config = dict(
    d_model=192,
    d_mlp=384,
    qk_norm=False,
    lr_mult_up=0.845,
    warmup_steps=200,
)
Each number is 128 + 24 x the weight over its row's rms, rounded and kept within 0 to 255. Layers, rows and columns count from 0. Numbers have three digits each. The size before them is the row's rms in percent of the matrix's.

# layer 10 MLP up, 384x192, rms 0.134, rows 371-383, columns 96-191
098:148128096126134157141119096101152102164113153137160144134161118170164130095152149121124128169132121126108107111108149111104162102171132114126202103133104119086099134142081139112093112082143117150103120113161137140133116124093156139164118119176166118106144118111117120111120128137117117141
103:113105174155130116152103165126109117111145093174133126132094149114103118101148128112127135099113146169102111110112112210187141141132157143155134162139151144134108146147143130100117120135152112111115159168118121139146136098119121152122115144113090125131113149106109129145158144101136122206
103:140146114126192119099149153181110126123125133096115127131170123123149154162111081137144142162120119146069114115166149104155142138105140149107136130128144117112137135148133136117116123128125136134113112117148133125138146120140139096126106149094145107120095166159131136105098103129089114069
109:125138149116181127155133189114141117156151148112151125156138100091126112128150187097128132148110142146123131151133113129090151128108123143129177163119136172125119094112137107190104124129149135137141142114150103161158122143152156163105107111110084091178156091111158116112147113134139122113
095:152128132096094126157157105123080145121137118101123120137127144120136161123105132172099148103152141090141119148146079101102117151123129124165123107161143111156152154129133105116142089134085157142143159146182104100155103103127105124128138176106128118108148137151115128175142133096157179119
102:134113071121138094113162132131136119148136155156135129119116146110074153092066115145128146117097128114133119126097168074156122146136095123145095137127142140127105108164133153108113120126112124098146155046134137094115097124106153127102136104116148153149137182117107096126071098137102103121
103:104141103177140139070141171140097104133111142116117136138132099101126137167096127100167173164132141117128135125138150128096132116136124171115119119177167125100113105149138131145120134168080133149095123143114143108116091151149097073136089157160115154123150129110103152121114169106146136126
099:106091138135137105120127107119156149127126128167131130108107097096150149127117163151158141148112140149103181102178096134117164128138113145135123112117156098119117126137139120129182154161092148097142135137161146073123129120145154114113114178161074107133122091124111164106097135131149115126
098:144123152136092162121105097099125102133100075138095133150139122164111133119136085094077160129129080130143096156131146148120170129091129143147102161134116133134125113147088126114090127123135199115107116169116082102144138132109124152162122150149104155174144144119125137150127141153113141090
101:113124085180159130118155112123130143111054169109137151102122122137114134126151093168197130131087148127101155120114152111126162126099164139145146130133113150113147141116105114140085140103127110128123118177148122098145118155145134103127125109177137130074093088114114130130129124130113124147
109:124136096115138142131109132111121123160091060118094111092141120133103120119140120107131119145137109180070130173142094156147091137110162144127085149136097123065131130138163147140113124142155114126123134125148121148142138118112151125173162177130107167087157146107134130091117117158097126114
094:094153139104088140142115103170111144094062082110138106107153149100126153152095169100114114126119140122132155150098118111092117098123136118164151129119118116124143131115157088131098110122180140146179147144127161131144177117137130113116145143131135132140116106117132103125135135116137067093
105:129142139084151133129105132137142104113099124112158151150178105132136135124121122128102132167104148107081153172092139111132101156119129134103154131219151159126124154068121109124065109112134153139118130119149159128084124148155175172163150129142155131108140098133105120125122110144099157121
# layer 10 MLP down (transposed), 384x192, rms 0.141, rows 371-383, columns 96-191
101:153111107096119124118132154133107122128093155081165118083121118138125117101197146074096155124160114129131171118092116149137163137142137087119116127125130108107119110119156087153093127123106124139137157141135103170145109141127175151142174122112081115110102071155118113064098122120108083151
099:109146132084123120190147134141125132174144107142109138115121145120089133056117129126167107134118139130123139126127162103117167120126124136103104125116163162136083179156179097150120085129143056132156117110112156124133131115130189168104109106099143151145121129123138125120134096175127118124
103:119139138121105138148127108139133152155136140122089174162195094080137121147079090162162142116145110157162136123128159138119146146133126134080156170108095096146111109105120078135107139081112093111105142125138129102152105130124173130091120138103125113108131115118123055102114125123122127117
108:119174124099168088103136133123147168090120128099112133153135092067161137106145184143131124144119126136159142122117147109109143152132148130133148109133115114174117097137160093102131120179163167111095154103118149151134137139139148149112088135129150163101120122147152105132141122129163093102
089:121092153115132134134089109097123114117130096146140137186123130105138143140173112091123156123110125122157124150108124168087132144128113109148112154150133135155136087152112121136135171114124131086113165113137123178106120169155117162125144093129115093098126151128095111123101106132110148123
100:141105121144146125127114140151147073110116094093106124145119138128159120121096108072096101123162114117126092165123144107126112103120109140099142154127120166126084151130129148123093121134125163155132101120126117114098131122135178103134127105130124144137119131144183154147092122112139092114
099:112111112153116150110111107125130124157139149098138180159075171107104153104151143093098161084146171128107120129141135150112158121120170126134140141120141146105132108089103108111120162174121146093107169104126145125113123131188127120153131122127149143129145093114125151162133130126144158168
099:130134117114088131083133090151157130146097129123132143147088093133133159130151159163135122124161137188104114125135145168112127132099134133144129092119115119080157123114149125109122160120121123139128143165154103158134151106125166118147127099120120158145102153093110127179161133135127140128
102:132147154144082148088179122085132160118117142118142111146192094099128146113121170114124128120134090147124105146129117143162116148098119150067172109152139141099144122166132158096093148109127113125106093137122146148113104104116122108163111076168121125170125116121086152118133149118143094152
103:099124094145152124115158142135120138138107123143094135097155093127116112142124126149099116139098167161144153104097100118142104088139120153135085084142124163102160139144131101127125120081089119079179139184116098114112165169103135106159116081120091114103190100146133125120136156112107124142
110:148142148118111111122146105124119124161110123145106119153141099142147144098130094152119131149125128151149129154122104095151114070122105078139179148089145120123114140121139141132111137097130109144115134146114130118128141125143143132104114152110130158143137133172147143154143117149148152146
098:097079139137091120122115126107099126149155127136076149133102129101132155139153104097136121151121114161119113093143125109121109143100126131140124107146115127087145092114154121092141098152132141143131174154119090181137118113160165129079139159154072134134127109123137137126112121127121107136
094:101127150145109109141090135134136107100121140108161118083125149107122115115057082181158116111127082136135141149126166123129143069103152160128132145108085166133109166125146137097118150155100143127157132091148118086114156112107116154108112109137106113102129081126133136137167129092161154131
# layer 10 MLP gate, 384x192, rms 0.131, rows 372-383, columns 96-191
104:142093110120096113141131131163103134103137155145112128169139139151127118150141156084112123123103132141128114125098104143132113134170153115116152097147090093109128149117124140106151165157151085137136167187101139156123135129135123128104112134144109122132146113101148075142169161140130110144
106:085122136070102129136120126147141123144147124103142112152164130110105129101145102140149120109142151093145143136102161113112111126177131080129129124132126132160131113102143142105116132136132146196141143105070126147136154163102133127141141106122126136130127144111117169168107125106151145120
104:156115173109103117140162147123114116184114112125144173134149115110165141119160129123140103117159147134128128116109166106141138093120133160158116142127142148172139133148125159117150103131091119113167149155134130143125110127133120128160139128144128154110092129109130167137173145110069126133
097:158134144125129109125095092120121097139114106138111152124092118100194126147134133111139148092116094148132104096107119154114130147132111144094115106127167143125115137161182093149168147128164125134138098133112117112120116128155116133134107117139133093117132150121175120142128128109164151120
100:159112112105117125072114113146149126143125174099135141108128130126122122087098101152160148130105131118138092148093139112152133137125112117123098118114137102139152144138127093137141116156103114103138112077136151119095094131095162131146111141126146143145140157185157145108061131151115092132
106:159115100166099129099122145134086100127158126109131123157159087094129137150122160135100134154132152145126129143154167124083142126115110102135130111117102126149136163155124116121097101161112148118125118125178089099109104167105058105125126139123113123119137153134107119148126138146090086104
092:141135153174137169120158133119128138180111124127106118125135186103109143122113127137179131171129122159138146134090151164147122113132103129121099115122120123125132137138102125100158115098165149138084100099120161174135161152122143116107099153102123125158109108109115136178132148120106141114
097:132132151106124105125108127177162129109124192149151129118118152153091141150133118122156181188172081137114100122126119164093158145146131086097110108099158109112157108111172163107154140131123137117169146120165095112123167129159132132095152144115120176123100170140132133133109089079153131101
102:156167149169084126110134058120118124125140125104154103104147111145135139153088159076124112111131163119140148159145130129090145136089170135150127153130115114117078120142159116100073144108174127143096110150148150146143091183153150149105124150102106113124164132121133152103131132110134097115
104:112116112119111176077134162122150093169168087136127119147144141143101159141143167113083122084134094094157119117123121131139134123132115102134126129128156117171167134123139102129112113172153156132128112113111145097144145124141153113151137097166099151167095107152135138161126128084167144136
095:161154107144149137130124137107180130140113077147156127115133109106125136153075135127124069135145144101144117122089123136122102111075127146115160081143124141129163120146153124115146137144136138147129137159137117075163137135153122148094161146162112129082108098130102099110156158125165129124
101:137137066136177098094144139126125127088099113155143119147139125135127128173119128131128121184146123116143136138111117109146113159154086165155168127116097120170126110112110136123134129087132161147093089124128126135102139136159088065128102172151127116177135097136129166090086112118133111093